{
  "d_model": 256,
  "norm": "rmsnorm",
  "rope_base": 10000.0,
  "tie_embeddings": false,
  "lr": 0.00431,
  "final_lr_fraction": 0.0,
  "seq_len": 512,
  "doc_mask": true
}
Each number is 50 + 12 x the weight over its row's rms, rounded and kept within 0 to 99. Layers, rows and columns count from 0. The size before them is the row's rms in percent of the matrix's.

# up: layer 2 MLP up, 704x256, rms 0.125, rows 407-423, columns 0-63
# down: layer 2 MLP down (transposed), 704x256, rms 0.111, rows 407-422, columns 0-63
# gate: layer 2 MLP gate, 704x256, rms 0.126, rows 408-423, columns 0-63
up407 105:48 56 46 51 48 35 45 40 70 52 42 55 50 47 44 51 50 40 47 54 56 47 36 29 62 39 38 49 40 45 52 53 38 56 35 42 47 57 66 53 62 55 52 68 47 88 42 48 55 30 49 44 54 54 55 40 52 55 39 49 76 56 73 71
down407 103:48 40 51 46 46 45 73 40 51 44 63 45 55 66 39 55 47 43 59 50 75 47 68 34 41 32 47 62 60 63 48 39 53 47 33 79 41 62 65 61 53 64 34 43 54 63 52 51 54 49 38 61 33 46 46 44 81 52 53 39 46 74 31 53
gate408 098:40 65 55 42 49 36 49 28 55 47 60 88 45 48 52 51 52 56 45 54 39 61 49 55 55 68 44 62 49 48 60 51 63 41 20 48 42 52 46 53 46 54 37 46 39 75 64 70 74 25 55 58 51 53 68 69 63 39 55 51 61 50 37 46
up408 098:36 62 42 59 53 30 50 17 45 60 54 78 42 51 55 52 51 47 44 72 49 54 66 66 56 57 44 57 62 29 45 50 77 40 37 44 33 36 29 66 55 50 25 51 62 57 78 62 65 55 50 67 44 55 70 61 36 44 48 40 50 39 41 46
down408 099:39 59 38 50 51 48 41 57 46 61 55 58 79 56 41 60 44 47 48 46 42 54 75 63 50 41 59 57 49 55 54 30 62 44 53 56 61 56 42 49 59 51 34 63 21 56 53 50 66 41 56 63 58 63 60 48 37 28 51 45 61 37 58 58
gate409 096:49 52 44 49 54 51 63 76 45 60 44 39 39 59 51 43 69 41 39 43 64 61 60 47 57 63 51 79 69 47 73 52 49 56 39 60 61 62 39 71 62 63 26 53 38 69 44 69 53 51 36 35 45 54 50 56 59 30 34 44 64 44 60 35
up409 099:32 60 48 50 31 47 31 45 71 52 52 63 43 27 56 49 27 29 75 36 61 49 58 65 65 45 58 62 48 47 39 33 39 59 59 09 38 45 68 47 52 45 43 50 55 47 50 39 40 53 61 41 52 51 53 50 53 72 49 54 52 48 64 60
down409 102:30 38 69 66 34 64 52 65 56 31 45 51 58 50 32 56 29 63 68 51 34 49 37 53 35 33 37 41 48 56 30 52 55 56 55 50 42 40 70 21 45 47 59 37 57 32 46 38 59 49 62 55 60 39 64 50 54 49 48 44 42 42 58 37
gate410 106:50 55 61 62 50 39 59 13 52 59 52 45 60 63 67 74 71 44 27 41 40 36 63 74 45 32 45 45 50 63 47 50 32 46 73 41 36 39 51 56 60 59 44 29 50 35 40 37 56 66 63 42 41 36 46 50 62 68 35 47 49 45 26 35
up410 106:52 56 47 63 50 62 51 31 25 57 64 31 62 49 52 57 63 38 38 48 59 54 61 76 49 42 63 44 67 43 24 34 69 49 71 27 25 33 47 47 53 66 50 44 53 48 45 30 45 76 42 49 59 24 28 42 50 76 47 51 61 60 34 41
down410 098:71 64 40 51 49 41 43 44 49 37 44 65 57 55 61 58 65 55 37 22 41 45 45 47 50 33 50 47 58 48 31 56 54 51 67 43 40 60 31 23 80 41 48 51 66 32 59 42 38 55 46 58 57 51 38 47 53 50 50 33 55 65 41 48
gate411 097:47 52 66 53 34 42 41 47 61 49 36 70 54 43 66 44 72 51 52 51 48 59 45 51 49 49 49 38 44 66 65 60 63 68 52 44 79 66 33 50 59 62 72 69 65 65 29 55 62 49 65 38 36 46 51 61 57 42 26 44 48 34 62 48
up411 096:42 26 42 52 60 61 71 49 58 65 40 40 44 73 59 68 36 63 44 61 29 32 79 62 28 53 44 59 48 45 24 51 30 27 43 47 33 54 63 59 60 44 46 24 54 57 71 49 32 45 49 59 52 39 46 46 36 62 49 46 60 63 39 48
down411 098:42 58 40 53 71 60 57 59 50 57 36 28 54 46 51 58 52 52 51 66 31 64 37 42 34 50 50 69 48 45 50 50 67 37 45 53 40 16 74 35 75 34 50 27 37 47 69 35 31 54 52 41 63 64 47 29 22 39 67 51 62 61 48 44
gate412 093:25 66 43 52 38 48 54 52 61 37 65 44 47 28 37 30 67 41 62 28 34 66 54 32 42 42 61 58 51 45 41 32 40 34 56 26 35 51 36 49 64 64 45 56 65 48 62 39 51 45 62 60 15 47 41 59 63 46 54 53 41 55 43 39
up412 089:72 33 56 40 50 31 33 46 56 51 39 58 61 70 58 68 34 58 54 59 67 27 34 59 50 58 49 57 33 57 63 66 64 54 45 51 60 60 63 51 40 49 55 50 41 56 34 60 47 51 34 48 68 50 62 36 43 29 51 59 77 53 43 47
down412 092:66 49 46 51 48 46 45 57 63 39 49 59 42 38 47 45 70 51 56 47 72 63 74 56 60 82 41 56 54 55 36 59 45 62 29 40 47 55 50 43 35 35 74 53 45 50 48 46 32 43 56 38 49 51 49 57 36 68 50 56 49 49 46 59
gate413 097:35 41 50 61 34 35 50 61 69 45 50 42 56 49 54 63 30 49 42 44 55 41 47 44 50 71 67 41 47 33 38 40 45 40 44 44 51 53 55 53 54 44 49 58 21 42 45 59 52 58 44 55 34 38 60 55 43 32 54 69 57 69 24 39
up413 105:61 76 65 39 57 55 38 52 68 56 43 59 50 40 54 57 52 53 57 48 47 46 66 33 36 45 23 69 49 55 48 50 45 69 44 72 45 54 46 48 63 56 48 55 57 49 40 46 38 54 57 42 59 36 62 54 40 71 46 32 60 44 58 51
down413 102:54 45 35 59 47 47 76 42 52 66 56 60 71 57 34 43 43 61 33 56 56 45 58 46 54 55 59 35 44 38 70 31 72 53 34 28 30 69 42 46 63 27 77 46 38 39 44 33 55 35 73 40 41 44 61 55 49 50 49 53 47 46 53 56
gate414 092:49 45 49 46 68 49 49 65 70 56 54 41 56 59 42 70 66 39 39 45 56 37 56 63 69 48 40 50 67 29 39 61 56 59 68 64 60 71 36 66 68 33 65 33 40 52 33 35 64 75 58 25 48 52 47 68 48 57 50 45 43 57 56 35
up414 101:64 38 72 49 48 40 41 22 63 43 28 59 54 56 73 31 41 45 60 40 50 53 38 33 37 59 53 37 38 67 57 38 44 51 19 56 42 40 65 39 39 45 36 51 48 48 42 46 46 34 63 49 54 50 53 23 56 38 34 52 37 67 45 69
down414 100:68 68 39 50 49 47 44 54 48 72 58 52 42 62 32 42 72 64 61 54 51 49 57 52 52 59 69 52 38 42 58 60 31 58 68 50 54 62 50 59 55 56 58 64 60 40 61 37 63 59 57 58 38 56 48 43 60 66 66 35 55 50 53 43
gate415 100:38 42 52 49 50 50 44 34 62 47 44 46 52 43 57 61 58 61 60 49 55 36 67 45 52 38 45 69 32 56 29 54 49 44 47 42 43 67 39 19 45 36 60 31 34 60 52 63 55 29 47 67 42 22 45 43 61 64 37 57 45 57 39 57
up415 098:47 45 43 49 52 52 48 73 41 58 77 72 48 54 37 39 54 59 27 44 59 58 44 53 65 34 46 41 61 44 76 46 50 54 81 74 45 45 45 81 49 68 47 42 50 46 34 41 51 50 52 38 50 56 63 74 51 48 57 58 69 53 51 49
down415 102:52 76 67 60 43 25 47 68 54 65 63 48 39 57 60 45 40 35 49 41 58 71 47 57 34 59 49 56 56 42 47 38 33 76 57 39 54 50 72 62 78 63 32 52 47 51 58 48 40 64 46 55 53 71 60 36 40 31 48 46 41 44 33 39
gate416 095:49 53 66 68 62 55 49 50 56 38 65 34 59 67 31 37 55 38 54 54 48 52 52 42 46 44 55 58 46 33 52 57 53 33 51 54 42 37 24 40 41 44 41 69 38 45 35 40 50 50 41 54 33 49 53 39 42 54 44 40 51 57 49 44
up416 103:61 76 39 57 24 66 39 59 45 39 60 31 66 64 40 43 49 35 30 61 49 65 46 45 43 52 60 54 36 54 61 55 60 32 36 59 28 42 47 38 48 39 79 60 64 49 54 56 45 71 33 43 16 60 61 39 59 55 51 42 42 61 51 51
down416 102:43 31 80 48 54 63 65 35 54 45 52 26 38 70 49 42 34 42 52 53 62 62 43 52 48 54 39 57 53 41 44 48 48 47 48 73 47 53 39 63 28 58 47 61 40 49 39 45 45 34 58 50 49 45 56 60 47 66 53 45 59 50 52 34
gate417 092:43 63 47 34 59 53 71 39 50 39 57 31 43 48 58 43 26 55 33 65 55 54 42 52 34 42 81 35 30 52 48 52 69 32 52 53 44 44 50 69 66 57 28 41 49 53 56 37 66 57 59 65 50 64 64 58 49 50 42 41 58 42 59 44
up417 087:58 31 62 65 27 49 56 32 52 59 27 70 77 47 51 53 62 60 51 40 41 48 57 41 69 57 32 53 52 53 53 69 29 62 48 63 55 28 59 42 33 26 73 70 51 57 35 57 47 46 28 27 51 40 22 49 52 53 77 40 37 47 49 39
down417 100:53 64 41 74 61 42 41 59 59 52 51 71 48 40 41 46 74 47 62 69 48 36 44 48 48 64 44 49 49 77 37 42 43 63 63 26 50 52 62 42 33 47 56 58 56 39 53 37 57 49 37 43 54 60 74 59 65 38 48 47 39 38 75 55
gate418 102:36 25 50 56 53 46 52 44 60 55 59 42 57 22 57 39 47 57 51 51 45 59 57 48 53 35 40 36 28 71 58 65 42 60 23 66 61 54 31 58 71 45 57 53 43 56 48 16 56 48 56 37 32 59 40 79 48 76 51 51 50 44 47 64
up418 099:48 43 35 47 53 52 40 76 20 47 47 50 27 69 40 44 20 53 58 35 35 45 39 58 38 62 60 68 68 43 46 60 50 39 43 51 30 51 55 52 29 59 58 51 48 56 54 68 49 66 38 57 62 46 40 38 47 35 50 30 34 45 57 31
down418 103:54 34 48 47 59 40 43 81 63 35 61 64 72 46 56 15 56 50 54 51 37 42 43 45 61 54 65 49 53 45 49 66 40 33 26 50 49 68 48 63 43 74 52 49 02 48 56 45 53 45 55 59 56 54 68 54 32 71 32 52 44 44 60 52
gate419 091:58 66 54 17 45 56 47 61 57 29 61 50 58 57 51 51 48 32 64 62 40 82 53 32 56 49 50 54 42 44 19 50 66 57 39 63 60 36 51 69 58 42 38 35 52 62 49 77 54 53 73 68 62 35 57 56 43 69 62 52 48 62 38 32
up419 089:51 53 48 27 58 63 68 44 52 43 45 51 68 46 47 36 40 36 52 58 41 71 65 42 50 40 43 41 40 39 28 56 59 68 16 57 49 30 46 47 71 29 45 49 49 49 49 59 36 57 59 52 47 34 37 68 44 73 63 42 52 69 37 30
down419 094:49 68 58 37 67 60 49 64 60 24 55 55 68 51 57 36 62 41 44 46 61 73 52 44 70 38 37 69 48 57 53 33 50 43 46 52 54 47 45 64 54 49 24 49 65 60 41 68 46 65 74 55 51 52 55 41 44 41 44 34 47 60 60 52
gate420 090:57 71 58 60 49 56 28 42 57 55 61 59 49 55 49 67 47 53 49 36 57 56 38 45 66 52 48 42 50 32 23 26 62 35 47 35 48 71 59 61 37 41 25 39 46 55 53 39 70 46 38 35 58 56 37 40 64 51 47 57 37 50 63 47
up420 091:44 31 50 44 31 47 63 53 62 42 32 49 50 57 58 54 47 45 55 54 54 40 39 68 41 58 44 62 54 65 70 62 46 54 48 68 43 36 58 38 52 65 72 68 49 59 43 60 38 54 63 57 55 67 68 50 38 38 46 48 48 36 42 67
down420 098:38 50 55 47 57 33 52 52 31 55 38 60 32 35 30 31 44 37 57 38 71 75 58 38 55 52 57 64 59 26 43 64 42 41 79 76 51 46 46 42 37 29 62 57 68 57 55 36 49 37 67 54 46 56 57 38 47 56 46 48 27 40 49 55
gate421 105:43 42 44 46 51 25 66 57 48 61 67 26 46 52 63 26 59 47 68 49 65 28 41 51 51 39 48 39 58 52 31 48 58 49 56 72 17 65 41 55 30 40 73 52 42 50 41 55 41 57 45 43 55 41 58 62 64 40 55 38 44 41 49 36
up421 096:48 52 64 46 33 31 63 64 47 42 42 42 43 55 55 37 59 37 44 44 53 54 57 41 80 55 54 48 33 35 53 42 74 47 54 48 31 80 40 39 27 43 57 48 40 47 21 54 31 49 57 68 56 45 55 57 55 49 67 29 44 45 43 61
down421 098:47 43 40 47 61 40 46 43 39 46 58 43 64 63 58 39 61 49 65 56 47 73 28 41 59 48 54 55 44 46 32 53 52 31 55 48 47 44 38 31 59 58 40 28 37 72 64 51 69 71 50 65 52 23 58 54 55 61 46 31 62 40 65 63
gate422 096:47 49 59 56 64 65 39 65 61 67 43 45 79 53 70 48 49 42 52 49 61 64 52 46 67 18 47 74 38 31 51 59 37 48 60 27 47 58 54 57 44 41 19 38 54 46 49 45 39 44 50 53 72 37 65 59 56 61 81 51 45 67 31 51
up422 100:72 45 54 57 64 76 42 49 45 50 37 53 54 41 35 41 56 22 49 52 53 53 59 49 55 28 36 41 54 28 26 53 54 66 55 40 65 63 51 52 46 36 51 35 52 36 45 32 57 53 48 47 70 61 48 47 57 26 44 32 46 35 45 63
down422 102:67 44 68 50 53 72 37 44 59 44 37 65 38 37 51 42 44 30 41 48 57 56 57 36 63 44 66 52 55 32 40 53 47 56 46 42 73 43 56 56 52 50 38 48 54 37 47 46 54 45 24 35 50 47 53 43 41 38 62 41 61 57 63 42
gate423 118:52 42 54 55 66 65 40 52 35 63 39 42 48 50 58 45 43 47 48 44 35 43 56 52 62 53 52 56 77 50 38 51 43 40 47 58 57 43 53 53 60 31 49 69 42 20 48 33 24 42 49 49 48 70 63 40 29 61 36 37 53 39 54 55
up423 116:32 48 36 72 57 36 60 81 45 43 62 54 59 46 47 38 54 52 49 49 27 48 29 49 53 30 66 57 62 51 57 46 45 57 60 56 49 54 45 35 46 29 55 63 54 53 66 32 42 36 56 56 57 47 49 61 66 43 60 52 34 35 57 27